config.yaml
norm_place: "pre"
lr_mult_up: 1.48
lr_head: 0.00342
max_grad_norm: 1.0
warmup_steps: 200
schedule: "cos"
final_lr_fraction: 0.1
Each number is 128 + 32 x the weight over its row's rms, rounded and kept within 0 to 255. Layers, rows and columns count from 0. Numbers have three digits each. The size before them is the row's rms in percent of the matrix's.

# layer 2 attention query, 672x448, rms 0.0684, rows 606-607,637-639,669-671, columns 128-191
093:097100069091084137141138117132140102101086048161087083130125083117108135140127146119119173090108145127120128129141145077175117136106138122130163108128181144112189151064080150122100142160134136
098:194090166051163093098149141093093105164110119177105152074108138110190166147096094107159101198095101114134100082138100137111059133169104130089014133094148149104144132141047163162155174089154150
096:138146083153139150160047168138169113148065118108208148097093113077148122083162164137124156078149174097126106077133152144091103130121112120163191056178138066133093198158128155153164162103130079
101:108108134133096118156109094145166166091125126108114145125101120083148118182142126126145086109190119090035083140116137161105086098100116040141100120079192133105111147099147142116168133054131133
102:102121144150096149127120145116134156166106054135116079157121087186143137129120081137122102082149079129072104128119163166138112132167101130150155135114089123118168059115118115097150093089151144
118:168111146153140163124200156121156100123122103154137120155156087133154128144118188176064156108116104151085121089118114166117116083129122175113175080126117088105166104148104118079112054143187138
114:116106134140137115156140119118121101225141151139154087089097093135138118172177157079146102126107140100105112171144159185114116144132149111137075091129141167152095173151164123107119130114119088
115:125142105103134144077136035167119147146129091090152098174169131152204130154110072161143110140167090104092182134121097136164072150122101053144108163096097130106087111132120114142071123095119091
# layer 2 attention key, 224x448, rms 0.0589, rows 221-223, columns 128-191
107:128112145073170160141102140071071123125136093008121137091171152158076143160067097140112125115111152117147152154149041059131131084144197127067096127127122162150157178147117127145095164170134082
108:170103159117109131112075158119102131110150087089139064149185146177152149099096130129117121154112108105153108160066089165193102138174102071126148187109104135104076137237114145113092139173138155
103:173116135124114127143138100149179144148147085180133085141113166185121128141163170131145175134130146090117154148093132158146154184117190145099121128173157117088126146169111138134195068192120145
# layer 2 attention value, 224x448, rms 0.0775, rows 192-214, columns 128-191
097:106153121144129147118120090100145127096072123161135132099159154106170146119148141132167202149150132154065136152063181171109107156104153102113153130133206127190109167169128159139182157139132110
090:156091132144126153100089137144121160108076195086199119093094171150083128136123180148128156175153115134104126154073106153154178116141153141154111111244194192117134124216120117127133117141142134
093:103106086143089142098153145162158138074086114126168090174112155145100115137135139094116128136090083091092217130053088126135177154083122083200097090124152163122096172085129160132151141088129146
095:057118084120160127090143108129127101106085094161106107086113139110125147138104164174098154176159133082137148115154096183132205155062054117096147154067124141060145121145130115136124107120102144
094:173151128152134140081097067175114072098133097072134123152072147108087113110185159143163116165163184171086116144132130119121111114130062097168115139112145154153148099179120120111174085213088104
100:125133116105137094107087092063124162112113177102170150167113134166169157136153169143115130161139134154131077102127111128059147116130100126139159106109090132129148134137126099147151160158109181
093:152139125164177173133110157119122120120142165133116100150057129209179141143125116112170098162152106154154126126111141171182090132178201032109131098118158164121090150122148142121205141108147146
096:070121113096094132142148180087123115075094165138148125168160164074131124147158176167108096132208110133142113114148134141161090107107117103095095151113167124125202126171050100101163116119105129
093:102132154146115117184134080098126119152141162084166154136120177089109088104150189110130182121160130122135135120099084116135167124158120105109151096131156092061185107041149115096107155165115116
096:118132146101106150110081146155165125108120197105083159118086094156125135089118068107150104135153110154122139123163145130133216227138125119158170131117151139188117024155181111183169177130137163
092:089120238125106123160125193151156132118123091121137105118143127111115168121207134185133095128148149150113137193069109150085124120158078163120126139169149111124123137135104103109151125127107110
093:143116113124105145152138095140119133104097171116119160146142135176194141113090098139131108167112062165134140150124072141113117167151145159120129114066123139128165146145130161096114127126110141
094:168139135167135087165134075149151113161089152129164163135170187159178145150087147067145096130155127161167081146111110152071176106106120116098162112125090119153139150102078126123148174137112138
095:131129183121150119094143131124127154148077109140160137130151132109080131132137133137154163099098127067101123093175123100164129147138151081121151143125113124111137192122115129074179133195109112
100:150087109122121148124088143146225091092101141139178198181166100137104178141131172096053119072097109117159162120159158066155149039159159104089165130126126075131167115138132111132134116120144107
094:071117162159106100113125087190142118160213143126110134152101157110094152150130143090122106149048121141122086133069140203132130128159195068119113104080157173142135128078087157150111078108173148
094:122117134150130115092161132147084105112131097113094115084104146122124126135107107108142128102128151119187106174147113106134114156060148132155093117146130095121038166167169104058132132169150134
094:098125125112117115125120093145164096148062156132155129142155072136115161112113104119137146103113137202119116159105132115069151143121186120176108155105141103101147085068130141065141141062161144
097:129151115109171098141111131127116115152088197134190143129150110159143072142101108136144090096171190162078106127038157105113158156125149112102121099150113128051128072157121135121124102089075118
094:204163163125151094176104194133133122149095160059150108115142132111137127149160110043133141136108144107136158126118114105086127101081137142168156125153184110156118168124139166108162138098048123
094:110129120152145162135166114125083138119094072116151092142138096168149182150103096135098136129165102134044071173172084124177157202072151156134143168172103104069152108136108169141119147168149119
094:098108166071147165128154112169150143114123123083157132114140148117132121232151108126106120169139121118159154155171051157098096071121133069098131185146119116155136127096042148153148184114104111
095:157140131178111101134067152125128145135144163115135145139104103135200137163151156103103159108067083102087199163121128108135095056113133135115134078154103133111132167084128131119133172166096166
# layer 2 attention output (transposed), 672x448, rms 0.0676, rows 576-597,608-629,640-661, columns 128-191
091:163127130089119157181118164142178092108156083142042109120095163139072103115126152128111129126181162139158156147087125104091136105176147167115111127152124109064178136104124120114102110159127108
090:070182153098068088127137133111157123166079105113108138133129123136123159135132107153161075148126134084126133113184120118094133120134120127066134122130088084182156143125111077172176146041126148
087:118172143090130156095141114111102129224128148130109132093188113135157152160182164188108144112181143151136074127177161175076093112150214117091127174107109118125159124112066078111130084152146159
095:175096124152091154101136151187154182108100172086125117144116139157057121113175104046119107022105133094154115124162153161210143138173181040138133131128165122168141108151146201118124123112137133
098:061160173074158095135158145144133120183050122113170122129155107076186126113046137172103152099114141151110205142110167065157161157147146165115144070204088097103148119075108161165082154049127151
093:130106189111142137170162157143106128150103137118115090119118133178106114146109090108157104138086117118084163168122079135212150091149130137131119133202160109124074140145137154097080146134142087
098:113100098086123140153122149093099159132101067122118121167132068059135069120117160179138138114117095121096129138162072099077175107131112122169063179143067097101137132097133145116104084165122097
080:142124155168165130170072076118193126135133088160123123116095124182110111114149118142140163117158153089105113154104153109116128138121159123207171116113070101093119085167108213138105111157076119
093:194211105153085103081124185061118125088143100175143122119129120148133149071129093175130113111156075111114166185161157140205107136130180160134077154174117196183093156220113151196081136118118110
102:199151149130134094116072116054110112114127104158158138075133148137138130151129179168094119130111137082157109151133107111133104098081108199128113137121167105098136092096142102065094090095104067
090:104147083164114142090160109105127157165125166143136167098102129160089091070091122176149149153152114118120125074193154058187097130103128080149132096124148091119107122139134122156129127083161190
094:142164088122198124059146144125084086099038036111173117084085118106126109150149133137192132100183181073107086102090090117161097133091111128100106124128155101143118070089129129111127172122147088
100:055168121108162119049147158102064155134171114144114123153127087131156166101122090124128134140194171112100155145069158117101128165183079134097086132131177149115098143100183122117133102156064121
095:145151064133154098133125091069129169071097154160125119110117171181131147119111126187147125151156184182152166135110079157118144099107112166150102071127124161150136164157121072184095141083145150
092:117187186101188135118185097105160115117169159107112110098106134131143135126113118147152126195127135195108150095107160141123114160097088152192113105116077137114093139133173148080095075143113165
097:137148115105122157163135149097152075167121110087081149130089080134125119076182112131134180071142113157106160064115093111125142116085114170092094159185134085066115134114101165144148134106089147
094:142130199115153215077146103155134151120160160157171146131180155063180089132129160206131136163146134138113206105179133150120143145128051127118158104132114165181163119092127135207142145037078086
097:130173112201165163101126131102054150113141064108129105065095132132121111131137156153144103192117118100155113149154165125167105089107106181126168060132070174126116171147093137150110152196097127
093:144187116122139109053127085125108091121126082100075151151111159115107169149148105125128115150104167135151118165142127114080130154101194138116112137137100119171134137109119112133146195211146171
088:118096115141067145137101094094116113122084075165087144099122074135094160130064146170106172167114127170106095113140214118176131195127159072072087144118116125061093065120093163133073101167121113
097:128146147091122053144104140096177128129133165112064126122111166095162076118119146097140104083105100154173160125119151113089128123173120117140113094092153159148112154125199092113158132096127153
078:161167160151188135059048154133107107167124126088114148143132116138105090069124113174135106113142137129114135103124083130160167094107149167161144149210078149114149122127188087192147031150119191
091:141158082129166153102135050121119098148137193128151171139123138147080092084094118093140108147086080162155154120177097091163126099122140075115078121150174137202102140149173129150111092110137207
092:150157108088107144135117161184074153131150080165127095125137098050157094140092128145083121115085118073130104088146105213118142145114101137106150094126109138035134092164100146192116108119132090
095:186124083139135038149109134140070128117158078145158156155071120111126113140081085108126033160116134116163073118123105105075127133076132141160117120112122117166173126116145109103101229112142151
092:153139115173122133122184054110153103161121118188095175103111116127157057106102133175110115125087088127153131188160062154107033136165162140127134114127069097139078165104119096134139178124102054
100:143068112123167145103178151122133153101103137195126150127072151120154185085132101141124163164172073119142133141113153068168145104166075121143092167093135149098142159167168075087097080116142106
096:165159132195123081097119155224135112118138146111101212104153156040104214107146154095116123155145121062156072173106123163129147158111166078144089144115119093150103186092155164148139106106136116
102:072188167119101119134128135145105117125117096149147186112142163184044120157092106150117202129118134086144100092133148134127098197126074143096147089142189115143113081120123119130115124114120159
096:097076164134096116099159126125144084096129104133081170137104107100076120087088146113113149126171077146185104175133104153102124126115113117163156030097130154108112105071131089142180137130114132
097:154078119163171116160138100178122158138070201135126155168126115143124109101046168112129109116098179123161121106125121122064088132114101104140115134123117138120110101126087150142089085102140076
101:120164087215125136122107184084083180154165189166134150176144089085129163119112170158138157141148165068160201148183036127145089135090174115124108188167138115115109183117119192128126117159143087
093:179140144139100152119067111121192121144168095118089117068101133087150102099064142025136150125115072109149172096181148109055174109089083140176083149116142113101124078168179141183100123094111079
090:112116125110117135167111155145082180112171097162082081146174142134146166166119172136099170113121140165037086154110159139130124083165112142117155134142160164119146082092154051124122090141154145
101:100208087142089135110061129089104115114140130103094113170138104122122139159156118183148184155141125087145125101110147092118204067049185147138185163157109064164087121116137165095066108142101149
098:153120141159133120136154115142100189115125156116136116127136160095111204142141228121095111199118155123096113115103147078114130094126122181152132068126176150138101114130142175139139115136066127
093:085062131137150157118038146154069157087079132156133132152158133099187141145117133156125131157146119151129130143169160165168147106131071122101132153152128138088110125088066166096143169058127150
100:104094173115180094111080144080180123140159154174100172049149183094129122148151103134102100152186108155139161165116165117112117105115130105166208097141137150115154121135164100104157165148125108
097:144194043135091144198096143087121164116059149075111074072138125118125145115157140089158132137109209155137115068089187161146118127141158136116095153128142126145106136142090136151127184138156108
096:091093158132133130125157164115208119138166108149123193158143128162154159115121108138114139129113121091146198105142134126168137152147095056095114141122145147071178136112105099100128101155118083
098:082099095104117135100135161165123181144122156140099137150106116140087121119149142115074105119100088159119145113209133079184060095077066176126214105075132086148116154131151090148116091127146124
096:149109090099153103142147090121160112147137149100169110111096111092125126097142168072085138088151061087124121127069063130217148153104142075111146121139144092121153143097131127130173157195215130
099:133081130179117135130099122165127155057108112111127184111106111169189100172112113122097169135167129167158147138093118143060164129118111140062162137082121116066110099122118163125097161134122107
082:141138070187082090096201132147086140128145153118124179147166164153089148096104148152163097111144167135058110119128128133129089160174146099110119142112090125133134152170110108104109135119128144
103:138123144104098152062165193129159171199109128139193121126082101130129168116130096097134099041089113137106077175150138146167130120127111139128175144122115121082116121123146118144164137130062104
096:159130145184093119113173174139119169127171155155095111150122123124107073143115111126103119097144186100099171089133110135175105131086173164129124115038106067117088102109129169061150161160115123
098:094122113133181144145083123111063182133147147108124156101124132096209111123138184164126110146117118143104043171101135109132163157117124132112163181192115128102135089153165122140164132159171127
102:161151118115102180142135099067133124172195100123101150115138106092124088126154143189122087115126144125110135160094172133125135114125139109159057167154138147143172139146111203130167134082140190
108:148087100080079144093111150083123156111169174118087156119137102174100154103107148142149084145131086123158150073164157189124093088132159099124165132165132157157118070135159130190171127157138138
099:126196122121163174108110177105128123122132040155150124119092142133141146201131117203071114101136155217153136051151131120126145171126137125143088104085076152194128155083123119085134147176125144
100:100084105128084125140129117115186112050128153085127108207140155134128197118151154063127156093147140129134100135105194107090112139148109126116187145109150167143061133103139133131124167106111143
100:117160143138114146138126128147114097116136110165158077115131123145129109156185138101122098158079167115104191046154176081136128155133121151061110162126141164092127094116105127106113117120159145
102:075133118079162151089170140126141172127130131122157099102140105089123184201105153125134109119154107139058132085153064147108118136084132193135141082074116150136174126092127072134174158127128225
096:109122103097169142120207101108125118089082085117129094107070166171086170066095127091087138213129142204112073079114144131110110136124103106132148129119102142107130191164139166141103076103115126
101:114119130117150121134116128084079104121111088125178096137179123146159125179149156146153126085065152109165094148045153190172133166099146091112126174138095184107191095166057109091153160129126146
102:086154138086137117080143156169183126124126141090099129195119141127140177100119101117129076104128161125150120124146136150070144143109171143085190105122098118123100150128153122112173128129073083
101:135064137142095137158121162199088080091087120111185097106126098074103101137160177119066145163095100164097117030145106099126072142124156135124110043067111153077160107119120182110153089106167094
100:126126137171137184105125135133134085141160086086133083074086102087193113013148114100086131073110081105189088173173145105149090186120102144074127129111149102085136092143186098143141122149126168
098:141098064136167188113154114132030125248166074053137127128152157117068108112122098166110127126129132084104101103083138150126169146123141105148092165152130125133128192133102115149147135181082094
098:190120182103098130082164116139080136114127088081163116206092154156118047128076204140092127127086172182161143151135136103124146107091160148127080141139115125187148158197113086155124122133120151
091:084154121101134130127142106150123050132089101143136165160106112188041114087111157042155109080093087069073027129064122098157111063162087110117175133151122140152141094136111100091093107149119155
098:173107138058125112101115103126140140111101137156091137160155160148114089139132098083202105148150123225107133106180149094148111119125129129164127111114136118117192051171147137106146062091102134
102:104087196117125106175108137090122123112163073042111071131129127143171152116117142112102111099140086067149161081138158151162128123146101172074123128104157124114162117162099174091137145093123140
098:153123155096144164121103119154180131142159116110165196188140126146159110161083150121175142112140142146063115150149134125148105117173058158125113156111113116139069091127115108128149136084145112
094:119170106050153134157124128129195116172148100165102127128070166086118141143113172156079110156125125086130122162114146149074085106110100103108164133105128109167177143123139151104172132111166231
098:085085065112132095132110132221103133145100165198159074139129121138185121180141116099111086143112123099103134165133122154091105118178132151155114124129176179175090109110101145142087158090166078